Weights of a small GPT-style language model, trained from scratch on English Wikipedia.
Size: 14 layers, MLP 576 tanh GELU, 11.4M parameters.
Architecture: learned positions, tied embeddings.
Training: a variant of Muon for these matrices, 284M tokens.
Each number is 500 + 40 x the weight over its row's rms, rounded and kept within 0 to 999. Layers, rows and columns count from 0. Numbers have three digits each. The size before them is the row's rms in percent of the matrix's.

# layer 2 MLP down, 192x576, rms 0.0472, rows 34-178, columns 384-479
104:483530424537489575478478524478502477477506556439547562472553417548484506493527508568542474495480533494443506559558535541443548425457533432440471525474500539522458445501453562538546498512580529486515496481542529504496453499488509542512538471431505508528509489472477506558539578487471420615
098:437471507518488537535537521505515461520473474490486501499453458440508488547514507590463531480457489468514588511493482470535480529493488494509500430569455526421516491523456552420480474566526468511471511572508523564490441580486521493508592506505496481499510543549538512486428532488546555497
100:471461518522531570533428490498399424511526498503569470514477455587507451517522445484480479484484514543531543522551493528473445500554551467470503504533473479448485520390449469519489474456517547511502471502500558546535534517498488557502497504462552490453514533516482531561504470492488508513
097:450540488482481497422537526528539474511523491566528517462446586423555513547487474482455488520494525526477449501484598531467519503444526447475551566481505484483550552535569514481430523536543501503448477502429538444435504444505518491483478533469524477552426452517529438486539478558494520475
097:502546482445504445503537530528517559554547473464479556474541522544477534522472479579499520540509558484500517535539507534452503493478535480505526523485552451483458492586500518558485558476466499542466484498560564491572499500484527413510400508499533527449408515508487513577563468498436521468
093:479521571498475478533494469503520535489510525471536551358463535484436481520490523487489513535491530459494442469513535542492530496510428451475534480474521497474518490514499501477488502484524523533443485446489493479547415530456479590485518426505580486537503505524477513464554479519508533520
094:535489442447426478548557545488560435555454498512482479505535505400458430488536498536493476476410536574541523469442445489601514514483489543497524488551540562538522503505490591490480516547530541470485524473460618581493570464542521478559555488414419512518520546533560486496554479439514473534
101:530467451520466533508563491476573499453517539444520445440507466510425516552438506564541451496442506522504514486478551531443602500491529556484503502537460549519416489582466429494479464524490487491472566477480502506513428593474559558533454507517429478477482479550493442449475472484533520513
099:506485493464501501454465492518448459500444523560462555459456516495479457456555554436481523536453428511460601532497465487518520435457501502533552456525490505572526550522558474517510465544401494439503520531507457514460537558516501518481519532529500525490561506481470522544472457533568450455
098:462522491404524519524543469455546441488559481482514515491524463572500484545535466568519489459511522490501511480528520494456601538526559446486528539464499424499480482508480501449523526577499479464420548526484549509450435516473479509477485501492509526465628624490513485451580503499546534460
106:473569465449564580506561538520460444553531492543391470493510480523479541577478538488540496508523500510452453461505552395487434477436511442535502502555491514450499522445559555496471462579538482524510545496484522545551524544516477543467481537541532505569456477512483485564512447506509517506
098:534527491477436431510494480542460510489539508465428491488475518493404518552560518458448489490569487456467521532501533516506527537553511453482572494461489567538482486461485536504574497445537549449471471507529501504453509527603451470507502543459461487517482483457518445478478532424513438529
100:494504459562521468470513526560561508504411455484554474473420521478506513490441496514518561541478490430491467506519441502485405517506509492441504483534510494568502517511483574498531488497465495421416484502493520527497493452526523485555440532486500454507478437542541538533552540459475521472
101:424540512501501443464465532535453556505500571495444501571488489538506451562522527443475532499577540535536468490524508447463494547476492543522567517512471485634545524445477457560535521476488413548473431531553499488478496456501500544557456595514512517448427534493512524406513458508537531535
097:508500557552542500463544501525529535495492506497467469397448473532467430554495503515482421479466514450475521534526480589501490492569460487561494498491493573544500554501488489568451505506481487523560472527552494558441512484448534520506490474605561519456508532515400511496522459496565594471
099:429517557500524568576502523500464495529524372535472490406465517526479473494485543465450464563438487538537481503490462474508495599445479547524531562514476458559474527510482448508471430551497466528490528482476502516511453524491459528537545481494505494492426491560531576450472504471517479461
093:455547564545490444471451472431542546498475428411512429449594410548515403446502462577529502525517462483505485423518467552523506534485492548450491490549467467552427428520427491516566502508475485479474527504460482503446466481466513559579543456546447500456493507497567507482431501518544545494
100:515480462585504498450516446480508484467419411495461494484486555478499486513532506567509481517514496523546428501522431515494588538562503506456555519476553536489454471535522547537403539502464510389485504551521480580472542610527488475531534519434503500478527506493537484505553559409474519429
107:477528554602560498578504537492430408531444542509572473426496494456550490579451497509535460496421560477504486481461544531497518505427529515488523543599444523610531466495499460588524465423464567462405475503424467512511489531491469420483474486470513482516496519537523502499493489551572493587
106:556505425508522547491544523557480553482501477517535531552467547466554473503478514459469523518507470463496446550495527458530474505505505512451572442461495540504522524473543480414530526482474457516464477506542567540512485550580476447542546457454496568530544491450492478448542565573495542498
106:462476464524421472463508507590532433509525429498528523533568505515475498456521460511536549497488523505473566456528463500534472561496559398547510555576623459484519504538493499496523499487499466511502570549494539523449481495529438448499511530529508471469439490537406532528441542441532487554
101:544532462427468458493486521573497478519470531480511566535511533477450551503475452453464476546525448535504499548493534458512452595465506504490479544467438526539540538468509564483567524423466507485467492471471525511518506481527461504536419497514467447577493523521550524560503494490503495538
102:475538511536512502488509464516551537566477522532445547515469531507554489482557505552528508510478524551497560498538471436562435488486484533452489482475548505507531544512468525501473435500437463476455450444563490529530470528427470575400475486459505523449557563510431459514416530548510542468
100:508477604537520492457474441519493572483501491547560510513463481567492510468529501523477483501517497510492495469543424491500462470526484566489541479490519576438494494517518515492461450488468523525550582516459514546542510496443505515490410499505427553502572538551515444531553527509509492439
106:462496545490408472481458556499499562526502519493463531599555452480479522488503469475508519474516517544504566462433462502560455512574490503557504449441445380519528503564528510479560484529476414525525582495480514463534528482489540550467467446474528474472545479594529462517498434460529521534
104:491484561450556493508588431514505426503470619541456555537501516486486537498510457462496440465523517474563507464501538485478472457537467530501461517516424510458573490438522520470572468442497444548567503494436458446543507502395467503463549506629470475473507544563492489443485507435505445428
101:456580470552464580517512521539508535435483574492476485464481557451525463521461465468517476584456458507483515493546480490473481495501547469425469472518516486456500518520483464519479455412540526533534527487473516553440496529547569489588569497415498478568438501461526477492516509440450488461
097:458494483541434504464492478561499555509578519492512490535448453549429619520517565453467470476505466482464512569503535533472500541582490521529512592533529577497465486449539582463461486508500477471508509518514503508443526499480532536538491509560480492500480478498533451509528477546488489475
104:445461487510541450500426488491519499511477435547531481535534512532508470478502578489476568424488549508477488503446561510496522452500472479433430444498500456428467457438532450495523536483491580522475488433457474464427501534507501511541466510548477487444498529488532540417514523482470479520
096:479522461469492525531497505474519501464474387481409496446487489410471502496450547471536485494417455455500469441477511520512520511545495463543503365482437517440523466538501608483524435519500461501522502478466527485419501481514485472489534467475526520536442440444468449501505540489471471499
095:515507501477505497523499523480508451531480481446508431456401469513483478550517532572514517479549586494438492475459610426509562523505578492532500575458536496583474449542539492434499484483528379505532410468498555478465468463568520503497471510477494474488487441500470493486480456425477557520
101:500500468504506527525480476474572504474513470546437502475535493419500474491469496553469452478491481445495409519424467451466485581564437558513512522510491506404443490521494482563511558454535451530411519523552455483443481492463509481470516516426472418440525434490461547469535541482441461498
094:533469528546464526458471481432506462479553505485446544542499506568502527466405602490525483498560560481475495487514479493473479514535517524535570497541473516562494519558475489487553475497465409432481429442472512481480462466634582508521503492557484496474503467527522507453453519453528440582
105:492564529443491515466488465477504496548424407540453439467477517464484554511468387506539557466570537496521532510503564479532567504433539503484472518503505445371494455422555520527542481483532478484466518473536542501432476520581433512507552546489434444509560502498483541530535500545503519491
098:457526465442449514487537484532485503525540525446613471424490450460461490544452471464517509576531519456529475501400599516451488497448487546458463497512510497471500494491530498586472482525459469455501487508503512459507555557561495450506494520414464450504507411481447485512525544513502426581
101:512485480491459450481542450506427467427505546470479450523501580531494511511464492459497398476514548573482444476514526496484443514495492516480494476499476476525482433520487537586448508375424534536488526483503526499541450586471509535448501428504523480522531537459505532483487462558420479542
101:478488547533468513443499451555504433483485562516444496479534534508527465417505490465464504519448487507448400473440453502544555473542462440507478441552545508601515474484496532512486558488456451546501470531509465442490465458502468528519499500602518465501466500463523471509464484453535487474
104:547508570500482574541481488503505566491501486461482436437431580495541532560515471557569521476560467519545434521532534523485544523533464528434549455422518569503465573508495405542469460506473465480508510515506459512513449454505532484569496528482490509479542566508473497511515500495495522508
111:491474489534456502502461465502543429486423497505521540486563503490535497491501520556462452558492572451457494472551504615447447451545528546528525445523562489509513587476501534525523482442539536554513493552420459492454549469407540492444509534462505463530491426478441492508487476580568525485
103:499501561489497556478458460416564458482548494556444559500450434544500463524510501456508425543460405497528507483477451482480512443475368499552520485486565495462483500465492548418489502536457546577450518545482502467486465463531532485494550488560427539519534529466585527482503430449441477522
098:508429486482493479498492470500474550474513515523506511547447543547494532551606547477477415500488511532472496439586473486481453473523510371558456562497566475512490454509507438523432498510466489436529453547554473562451511499487478506505464503503496488504445531462425576585523497486540533456
098:472537487593522558457482505547501531496420530433431517514552468488538564511440526436527495508482518545497462512556532498520473491530495499478484392465373507575485546557493569562484425547520540461600556521544504511540452492480428486551474462490454545513539485458507504547502469496535516502
103:377475527450495483532500489492511521517498555532492439470539504451500492514480499447496524588521491509557544541470489447465463508437442461480505559519440526536574514462479533463428476538491489440564514521500462443525537475590455527498468532453453510404519521507534482519527456482514473517
098:567528510481503492515566440548472486539475469455586554491483526478504526479501445522553432541488483480454481454502542451464555503467512470518459447503501500427430525539449451498517507557551492467502582484484513434465513525448512497514422451454467489521404482533481411466603540553471456509
103:464495525503599520476479518521517530520480546502501481487548563566538527533444469557423519506509511461518509538494530568451440495528549478495510489458504504494475514524465488497510517412538460526504541466483519471491533446408534518469507520490490543488499446414536545505576513512485455487
110:514479409544492509496534521411486523555474552521516500481466424537570454454568579544490488452482546523480552498439560559487498516475522489536507544406491515475510498508504417468573435581474532532512508488542464553513491528462524425533528501481516541543532515445568489547442543517466545448
103:486528495534519508475451453468516489557427566567474533484515450490471535526527481462554615479451509577495450499537487452546500483425427538440468539529511457508513490458515543491503494542463460490530528525504454492471489546498430505456599499447477517573538498553483479409523455533542495518
097:568442523546472542546473504551523569511489486531496513434533521450513576504460474502477502517499517545507433585432485563530487480521518487514499478580554519484505506474485444501584494494571490545580458508476581511571529463456489460467533512475533498558508566436532510477495513536512437520
104:477520458555490487499448461474494502509513492529485535574524536474496488496571435476468483551433449536479502466445482465487433488459548494468527593525523393554521483451513536542518524501463475506470492461463473495478506452521442526461501469467525544473546433530489503459510512471420490519
104:498482493532497448477528492449519527528571537513527508516565445557514481479517491432517513547428554539586506512538401456452512489482551464584478506514497473434495509527494543564523559515506513530530434568480564469453579547493458562435544485455512549474506448436559501492505492460418566523
100:547522464507445484518474502483562458448523532486513406470438500490447499479466517575489523526482510500481522450467520513524485460563492493516519566442539502479500455477569559493429563524470452462528468490465450496520563488485568548485524432481486436520514522438460481561575494525477463447
103:508478466530534481488479546463525547469438484561453541467512422387487497536465477473517552455459456474547404518519490539509497408439415536472427563477446457456477559554498535433518473482490464481533532489489460552523490531501469516405447494487514458475482538505520505533520528481546590531
103:540510564489490516520542465543486497566499534544493479499497548449502426482577584487516518468466555508476543553437446474489501515496510519483514492519512484494483483509487466465469539430438539474496383541497485548556528533444466507530530490520479480458507469455419546539529560443508521406
098:523469486476463503592521493575491498536518480564567460534510532538473503449502546535490493473533523470535460467480526448571556414413531461415432495511492473549458465485513515469461514489479534484525490489474466502536438549508486497451545468470446476459479534503536529545537495480490539531
100:484518557507503541509484505575530556529461544604443477543510555486480550557455512550491515464543480419542490521421467451535518446522424483523513543516470533517519524483510517499459485507400409482508473448572542512498511460400529483442545495520550492483465475511498499545476520480524492577
105:511511523512443522524535487542433507490449473460452483401488517519512567547556514492516500490513494500501440503515490484495560502464425479489458509504479523525459537472410519466593469464464557497563516497568514552486412511546525396541500582491470529490463465517458481478555462453489510463
098:474488529514613480521444471537476514461480499471491483530517542497447530508569437501562575486523511569540526431471501513505487471524516502442557465481442508515554549504506539474509543622458495452490523481450458528520536524520513563521567480475520504491533538463500485547548482569553556447
096:510499524508390417500552567489458514523567514517524485454524430465456495435506498497532433510433535436485430608426423493487506479523514443548428479494474488508491518480492550518502494473495534530580515497497495454493537523524502579545472476471481472530449543466420487500480462454515550517
095:480539520493459475559502516515477472465525438481442523497432494468480462592449451499448497439537521484488448518493531457575533547503519409532581513557511506440511488459485428542440526479525523487478417494471439534496486486552530439441429501528469428518465549484443469526573492543515522533
100:513542504477539567502493503498477470505528481501482464532409496434432549578521498505464495445512517461609508479494567453472451566535533453564507495490505489521479431510427527439476527493495488438520524487469480568538549501568560576548518498508510493474489465547569522522517485494516514486
106:489495514482516512548483561483520520512485498503460540492534501508554481514496492516464437446491483502516522543496584464517460497439459474486534508488472477545507447510495534523541574447566523534464604483503593513561471480599549542511545526438485482497401540459537526393505426486431467528
096:469517503504482461449510479467511493468488540565492481554489554508491493492544485556516609502508524457473493473487462539576447474527483501563525491481444494532380437496496517476512539544478506521504556484436500444482517526445449488501492508546503466544494515520547423417512445512480567434
104:478479478422446516558496451472494507518499444498470535543506476549492498530491489530513504535486472515505474475532483423567506535451474475460422541584537469505574512489463442467517524490511457550497493527556492527529561574460455536608437504525551479453469526528488471535516521532456533528
100:535456509502460407535514538402515498513508464480495518502529490482490474460490502454472510571548526446542571499531452498512471540526544466467515520454445477412561509559521462484590515460483436495519524501534472509519531515466482518478489541420451440484444490511519564459571475528524524500
108:559458506511460502466483524540522496564418510566446552488504522527527537393604533512516526495518499459494512553547453466509498474531472549554452560479469512463525537466563427508497461531485462501581521467477451481484546540469490485459443535516522535481504557503487486486503487506515478391
092:547527480484489503477496493504501495402565499459470491485495500500485547478487476490495529443553535533533482459539457491489543547472494526577434560539442526523430484483489475475578505459494515517386458469460485502435432455486502499541498512494573508488496524571479507555467562623463532475
105:487495487523487457472559504474470467502498590543521517568538482573473494468492516487508494504499514523486532507482418560504515486444525516561504544448483474490544512485520481484505504507532566467485523430491520465503509459495518535536507480547485479485513413547480483492484484466457487480
102:563564564517561512533523523412525539488532539458520494465529481477511461553490461583536526486477465532457561474409501482511508497471472519477488458484456525526518587532507416460545446473469471501535563517560505600514510535529494507500552495514543536504475495483520513398476512495526555480
101:488566464474498460565464437448507558548474501422487534520537445512580556546487534557468454516465515433495453487445469472506484472554482484507539416491562519492449476531532472411555487458489538418523564514484454488514540537477442501627555523473403567550495549521421557493541450453466469541
098:542521454553473501530506493491479508472527500501557552578481433467549486511468515591481444506429459514517525511435493511590579470460480546511416538495537477498526504498526492581477492449530463481473542540518474503488459435508552559468589498525559534473543521523509497421496473510534507529
107:467485496503534418495490520529564527532533469508469520567478493535513527510558518436470540542422463545521469465524564445509459494547437487498492466534578480503500543439540490391439447493556471459465519522443525451580521495526508458536508552497569503518506509529437496405443443550503444477
100:555543503531533471526487514474508537503446513465487542536469458425486504558471483513552455500494517560497469503481503558528450540539540434470505490507403566434411513461492504673494480504505509463567566461463509531459527573501462519527567515604504481548541540478527577551424482461511463493
095:525501507482498481464539458499503448446532462468495542567562555566545485523454488475460539427579548501483485496562477489545495562605523485503531520462479480481504510489538494496424548478570537474489442471534536462465548432488541558522580558512535499485528517536467546495414508434511518486
098:568493533537438487495536536549442508439530568491548526517442458465476511444523503431434478510477514460534533562509522448504511526573472473509508448473488536481535456412499443386522546449492547504500445500540470481532524516460537447550462517518490505505491510463502447460547494476560426465
097:503507562469481457508520492494418476475548530487520479463492486472610491477545452466461413465551591456506511474590516551479578480466530469542480465525529570449475538570489428479495534473493463510439570492555520499532536437564505466476516474522487577536456511445534482527500543521448527518
104:567532478436436471456607491528494543493474405486539501494456524568479541486478513455486464543480418490511467518586447551518511566542514500511561518501464465457524528454506504603546445424532457474450483483531533542463476465590493538505478438559523480469494502534524505569466449601489470539
108:537570544470505481516464441439550536506456580521430503521528497507521510499466533532455494521541389519474569504548388523457504487476442522546513480483438462553517494494581488457440530510508555574520518451555502534514528465460487496509509441528474557487490553506490487459482386553513482604
100:500461455526507491463540523516502482493515478531536471579466581480476509389555416421469529545514506466521509539536530542437518472503537442560476515515517496458540444477481465530454493544499453471520540477445462518561533452507414519524450517527453460568454547522486516486474527486495506461
100:521515590547480487485493494489477489546468539489557432413573487563530467536517510439479485540509433569487495493494596541441523556490531517503500485476489520514499451438522542506397515525430498542565467515520588533454549495474498508561489514494473435553544521487537500548545480479487470563
095:506513507495466489513437452520444539448490523448523506531442525491515555518483492509527557519519477489588555544529451510568503463476513469503440455531589445525493483509461515552443580531521463406396479518500487447493483418471505495531525484506512479530467444537428510550478495531483492494
098:534490478519500555455462465464480546473552452469441504528506401555554504512536514477530486538467478548441525497515459480558562437580512543519465514514476438516452430525529532552505481563551521495395444493436513451445488510511511496513491490481559499473520523558439498415495535484467496540
099:505498556533479481427519473494492432505478505514515557484520500567485460493516493513520462467463484466487481489570459478479484463498479515514450457620528472516517514473444448574533497525506504423485490499472488557460542517485476504559526479493537515379452515526389514565488450488394481531
099:480499515515515557483452445561522469528497472450587518528532499480468588448545519548559458581529537458532428503492483512480426496550489556497490469533510506552477496473435590529556540483462487522502471554528523466465493440395494545515519479538498534505635512431506518499460514477455523532
105:596542492437519484546509506536569481520492486494478471555522433517459440460469459431509451445514515409527405461519500439449469508471548454514501511518495491527475525536497483525489488450409455454493439500491477423560441511577511431507423525519489473478542491495525489498477511504436490530
099:508533442451450555493492433520545445487499492459497472472509499456475495479522498553529539542506458493452498510430532527498412544442580529511533543569523501598511489522475487466495445461628563487458544520502493442530528464402460473480576501373496569530502506521499433446497490517500538478
092:510470502514506500521470503549562468480594455479602556578488509503470510469486611440522539496463507515531524493482525496568507485529521538519504418510575480533528519516502495501430459482499502482491455575508526487500496523522525481423458462432581452456537466464464505489419585532523496451
100:421440480485487509499504487551487457554488531518457432455484485480573492516549574561488564532513480498521527475504536565529507486445455471490443549504493502425527584530439535445503518466464501471534484507541510441413494456551485564476451501530446566559483498567517585519516459569510514516
102:496443467567477460532504563521521465516512499462449547544489525544432450491494518475475487566456566546500502503486497451489483553505502550471493535580544536455417492464466506411410493494476400574557524489497528555474550476530470551477505470506547548471480462503484474497555509500549556420
100:409452474510533515462445509522488473458524508451512473563483576479495527547468584623496509442505552482410453426521560465421543523540514493481427451468535517480484487440461530442541532475570547525474542497464532514425461498420432494537486473577515497516483486493510529470456533469443529465
090:526425558517528512492459433518559528452589537522451443494494504468463542494513494481561507439480579523427473489520368455534525540458504473575559534521491476501554503499525542515460516546537550491506468492507492448492478474515491523518410516543526498516524560462511507497450522486472531533
095:501489499503489539528521512475419496505489532571384537519480562508468469532505476518554461507546514538512506462474501533529524598517486554517472495485462513436501556480523530561537534490494502582561488600489484486531470560495501481512466528568511512526431450537521476476421431464515493473
104:518463465506437537538465480499561474472537487536527564541508535554567433474520451504499506522528549499547529488481467418501545541459538456591454486445498532485536548455547498495407482490464442425549472515508471558537598533439514472446544499447509583539571455446531449495490500585473508539
095:494552448555486499491478534433539461456511441533507529494490469528514464514489537476467429448525494487492517571495527514584547481550468536549515482437494500540515513468508537536494486411503443531482458459499468485467548485525466525484520425504492481474522510534567475485491468460488498475
094:510502518508549535503475510518531581491560529444543450423463505488435534514465523473469481510475442523487468483469438552520450460458439503550475465517479455486506511552445474556527494498522519490506545476521483485484545504483533542465502514472490555520543485497521467511440523523495450475
104:507529531480494514537530510501468546572512474582540611438503509470536471499508546490527516471553543556459492518479509501513491470430429576456466462477545549527475467518512553548486486512471460546498495492481392505537466503516520497458536510460440504447551569471493451455498479505511524475
101:465483470457521496507510516439534583508384585510467541508573477544517572547479474502523537592460467545572532522566475484470437540499496506512472471479586487477490516489478544492487523551528553509468506575508479587500542575477494454520532521454538498550519527527462479501452470457540516515
102:538466455440511465511502482495488497527496498472568547561492539418557516476537476524456493395549598551505547439543473528482520578523613451525471545433459548494534470516489566503563563485544480506470474496489517501455474447537465429453487479475506428437479502542471577502524550469445516525
100:469447530497471488459483502443550505523478509509476465483545512481538505447501503451466552500482368556522502475507396529455537536580468486462518585523505561476517455469506429478469522496490529522437427500542519514603486500459461532457484458537483511489555548524531510467492420467482493488
099:532444452471515524544460565457505529520466505522526538483411486474551482584557506496518454529556466472510481412509525539516444504526522449513477545461446556468562527436529454511532458568471523519590459456484506527458468498507469503458517586555476530468453589506510528523566497475471477457
102:579434406511501502555542540579460503497416515466499549446472531445529477517518497461429426462485528475441501542520480406553522449491488545566503530523501531452508506481503558434509530522462464517524558493536431515543502495520567494535433489552476486484524478551561542537500445533444521531
098:455479535526544505493436537505523551500450613482465441431442538492481383444549537588546488409480504490562484513502510518559529484478514499566464499535467536551456474533473503515515514474521526471596482452508489455476540439566478481528411466538470467540495514464475567546456599549521540488
107:523496446513548430527500471424518566505473396450520550548504480475502469471511527495538474527518521505580507524555489467485545579507518518536515468489454522368511448520540507521432527544465536460485491505555458505505514517516451411622446502461460565477488566487500470429547490607540446574
095:476474579471471496494531470462476531555510504523512460463467534540478530470501585439529448518566508522505492479496487466497405439497391545457477478486456508518511538551502487484528519511495407542468523496462482508571452534474519548536555532484494577493475439526444513476483491467551512549
098:508477477448551430565511498496524532471512552443500521551413482508517525534516538542492488473477523502539525572518467502499428516461510509458456496467484460495466487530488575528593457469414461520515506479518485490488496472486495469550435501490482475487500478537406485503515568502461520504
099:518464489447575562519433485493517506507512551465540609540466470447508524533465517448494553528456463486421523470573459540452543465529474535484483489382483511509508511473494461540533468527544432555520562510507532527586521514498481502526546506499593529534510481548530471501454540544506471437
108:482453514505462453433486527468485476454494516568539483448489467528483506428528549517463484560521434446509515480508480433533456464498466517539487493591454528487431506512507600555428493519459544444567474514415522449462441432435394489531511548530449499526573516443556510478536448506461477542
105:483515553547467444415520494514474440531596467502470614494569430521453530478493487463456535525504538491511535515448507443442473601524488567462494528529460457535506477507513497514480505482505486512474538444557508534423401471488482471472594473508470496544586427503535492447485525497522457494
100:528615479537512497513563559509432446511464479562503582543456462548473459507471543538526502507523438510451485524522537547607475535548503528391461497505472491520487504524545475494525446539499527496501477463525502521516470498498579496447496519525525528469567440505558536499476482470523501511
100:451485554527521534454433523439500464507483482480483580494515423476491518501441500488487549533442474516539483511510577654473479433510504521538525453468483477493574472520511549460520485553502574499466462524444502485473521520469543480501477457594449518504562411500425444518492497456520495552
103:493527525487490524467466544457533521473537560516563468441510526505561506504493520524490519434551528469483514457481506530537546490476480561512501582511473533565433546530427606534473473420450522495543409491560534554479519466447489488424527506468474568523482457451481444524508532568489492571
093:507413524446518419525479470460438404494510468534493467545526487511514386507422503457507505517513515500466631469497562465470511489475559483571514508443507458482532540474460518569509479487501488479474498477492448476494561484577559549528487529464474433507516508470499461548468586511538556535
096:535489439454561470505485407496466412539474448515501434608488573562472436452529525505571549560511533518573502457428579461521516423520505498401504508436574488535476533523492421439533444571466521426530586455447502463485474537488580500520477449539559455495511447488472538434513547518490521500
102:493490521489476501484485525541498511505471436409468511454517518526502549530530470478495462471509534591494452539454491477409524462523475469448539464527539480478536499533510490516558501577518544564411435478493508432527537534483527546503479493522526485588529527474518508479436525458542522490
098:436484458515618492523510429590457488454503499537531479458528548470481508507544554445539404463449461460576483576514513457469521476448455479407452550477451510471512531512553475452415548510460532511457466482495457499503449578419505508434490492466494489525490548531588460435506539491501482494
105:534460521536482548570499499514461462471507534546508482522554554522546543556447449504568459502486491543511547540486539563509475473479493578537451498498449498501541439517497565510448459437486459501483510525500547499542531513548588509469499446534502464604444525516474503499476562461457551493
098:522546519467520446547477474478507544437496519521499434461482534474475486495467532457482484461499547463453583495531495497589492541370501483468467559468514459597552443522520494402505479495526510542545514519543540513493485522520409546443501470557462555529481480503519491438505429389475556484
100:425524480446472535445494502530452499496511497464504548450534512528470471554427507511423485504509510483514475494425520608435475486559438504463560562521526433476516500497529393542513491520520463560521474500503484486524447473466560523475449511576493523440443561427522428549564481527504483550
103:487531554576524486509531535464425518502467407558431500593482505543491517475509494490445466497537512467479438527494502485543480503495517481513516397536480467500462511488495535504460430535484504492502566517502495446544511491539431503529549512548500437475541457530534487476476500429484441466
099:512439526542535461463500465478509533504615506455448508495508426462474532448513484462505549608563518492509505552514526513468489406456486529551444511515454487568420454538488502545513510576501481511572484503484458400498546511466500511530439504479456479515487535496498537570492538516459467522
102:436520530492528473506502487574475545559525472496553488483490511462534591459501437478554453439575463476482475498568527494517502521513505418565541484515477503463498517546600500494494543427548496426554479515536520465510499453515540487448450429484450522496505468514466550477500550459494486475
103:447481497523535504524462504515553486511450519523441544504497483544491471578498546511481554432605461491455453460461520457530521511461496503543448493520522538506501527509513517487527453536487513537656590518477542506519501484522515499477445477564475442516443585486542466468523432486518514602
100:484484546495493470534545545412477515549530388492475525562489576489498527524516456527491546550535478515458476471357481512522476520505545496488575526526471529430520480462488443499536499389528493562552377490503426547500588512520525526456472452540550475449511474502520565597547435491486553495
099:488539479576513597511477559509535521461560509493583455474509521440453421484552493521488558431435527548453470463488578506571503542485506484461531501464529472573502434443467475503434554541539566525491505368480607565548488509562509508523538455435466459495481533559483543453448481460429469538
094:467490504512461475500424544472470519464533450491524513540542490515545463508473400513523455467522483501476534541520555530508513533482445501476523552515409500457447585525542560539514499556515518415540395482474444465566427500481527440549469493533459499495513461496528510457496474548493487461
100:438448490522523559523469481536492468485477523525508456495513467459452504567538493492430451460543413588490541482473472523462479440487492559500394428517497474600525516428537497503476523457534593534457555510461495473521484510494548478507512511470534468513463552458487523525480483480490548458
098:544510447482501537425498504469422503485544505462512458499549453501523485514447479492523501573510557514499502453500537506453460486451584485556481464487506572521526464552493517545454528537476516497524567534494533534519444548514501506474510522545588502536479434421449457612486481495537515523
100:524546468510518497581503491511458519581538436549502565472497447409531416512465472556530589575496485505560540519394496467551544486512382469471530481541521440442566533502451478529553512588474561593519526511519524459519526473486489480455435513444529521492478467511495435455461505527533481461
100:494488452386427465495490475471503563522518514407518529559406505545492482487480505507437525447512468575539569491520436572506514506489573506536466521467470382504496423541461529441476500523479558496509542460540495473567437610506519475492533501600455454450499462490562507520497525534511487459
097:495492483517502546480498428513504523478494492460496428527520481492486471480437477528498470510453532489480536548530506512495454575389424528479543568489493480548570516495459527498524460552471514416490551571581485447490465546516506576481507515491484535485517477509520539504456607511479504491
095:501557524491477454486526485518485475543475436511522544439461563494553595426526507539457518474412485498464496556495515510556557566426526455541393599487556539473542427532539485473519491421447514562516505431513519526508590534526420453495563502515504487479449426490448506511482525504420452526
105:483546508525533480472563499448519435544495488526487498546527449538476447506501576502471402565487500373501557607575507516510509488547493545532518491495531539601495507478507476525413519530496532564536459512488437440470499482484501453470526486540489530464541478520461399523479437475534492463
103:513556454485466536522423483505504451513431511467538486531553546542529512459437569471525477526488482524470463497394507429456573502461514487510489535555565533611469503479511482441473521466527500496444465519522531448459489471508504526502510488480548543571521449494470626543470570578476422455
101:586487430427521439524470525492538472525469528458523490494480543440516570477462483496459479458569397540491474513532542503467474511473479499471542508490514422459515470448497472486511493521513542599515454516538513467495493505580494438490480498520461487576527492519444548498502665546522542476
102:559493509475531517510450504433534519447437437506553504494509499551500483451472498493572463451561467475484492514507490513421542536513432461563478484431485488526537507531500514527446514604435484421478522568446469480515517488484506468528415540527507538500513486472546538530439491498509526558
094:469517522469566486466504523524496488478490500519557518516416481484571480490498547521451567530555477489508532407434492540532523431441455442434480500498473532432450491429475452508489458465464458458470448552443493494508467488550466530534536496472571532490462540560517510437479500567474493504
104:570510563439460508527492460501549466437598470476571545558499575491531457522532467531554488498620538470483468515529550423532615480436502493525454450511516466553532471539509441584546451605460432484487525477510506469466528517570547549484463493530588540508480466500482445465485461512513464462
093:515448512524547539508513524465563486494501478500479444547495481512450565390526481473436457520561524503513483465572509536470491538528507518480563590568495556371514494501509504505473478493578477573488529475500494582547433509491485484473443393510516502451488550496554475452464467518537491492
100:530507520420525569485493559532517526489544519481515488521486623412446474440538526458494535457502417532510565510524491479512509470533371465460473510546465528570502468525475561461517556488528494484544518575492456563526462527468486459529521497497505521531510478491511548491536568470485468437
099:537497508487481505472493456540401588494518574562424498504487473434485563532501511527502486535466526482597499451508566498520506456517530522492447477498442506480494488483497451468515476417570479466501494494487531516495502505503471472594533542526514510449502572539538520484451507439497503448
103:424488507537552551483562560513576548528515534483490576510523453436455508467493528464488456489509495472495500503544394565472417493531539417531553484445505515538473558542476485540539429536481474505515525484513530493474490510446451443451551515515540446525555455470492497426433447481584523518
098:558486520477470569491524517452475509538481539452484559464466549583510459467536428495542468485517521487509552533529456493493462588499499551493517541503516578529477531446432423439463488422497551509458463521471519501448453392489491567474471499466495536536568513546541516550485573511512453589
095:537458481540415505510480540475535511499498532507501486464514491465533517471499507450539495537471440516504533459438519494552493436473542540514506500523446451530507501511503468463441505506500533488500531564450544591517520440531484506464466529467509471560472547484516515497539526444522585419
095:543488497436504525514519479562554523568536520499502474494580466446463477586505520456540501539438486478524428554540476450496538464481531450443562398470561504481508535529468490513507570587478435533497499463509442481510540523480548517490581534471481455455539507491453484469489479577512553551
095:572535490612509507486531543490484509492498502538457497448567513538494484505491506470565610527407561473522490415478498518459462459595513559411534465531509481414492541574505527467474557488542544493473500511524454440453485490487543469488510476536558509494543438480517480454514501495474487474
100:505476578469449439444443447476444468482552506437412513547532523536519512519507501412453510494490475483497548440506446494493481512530524588510450473461503436581559500458543491453450442481622526416527514472455498459586452474534508466469510461435500533503466467490460507511469467452501487575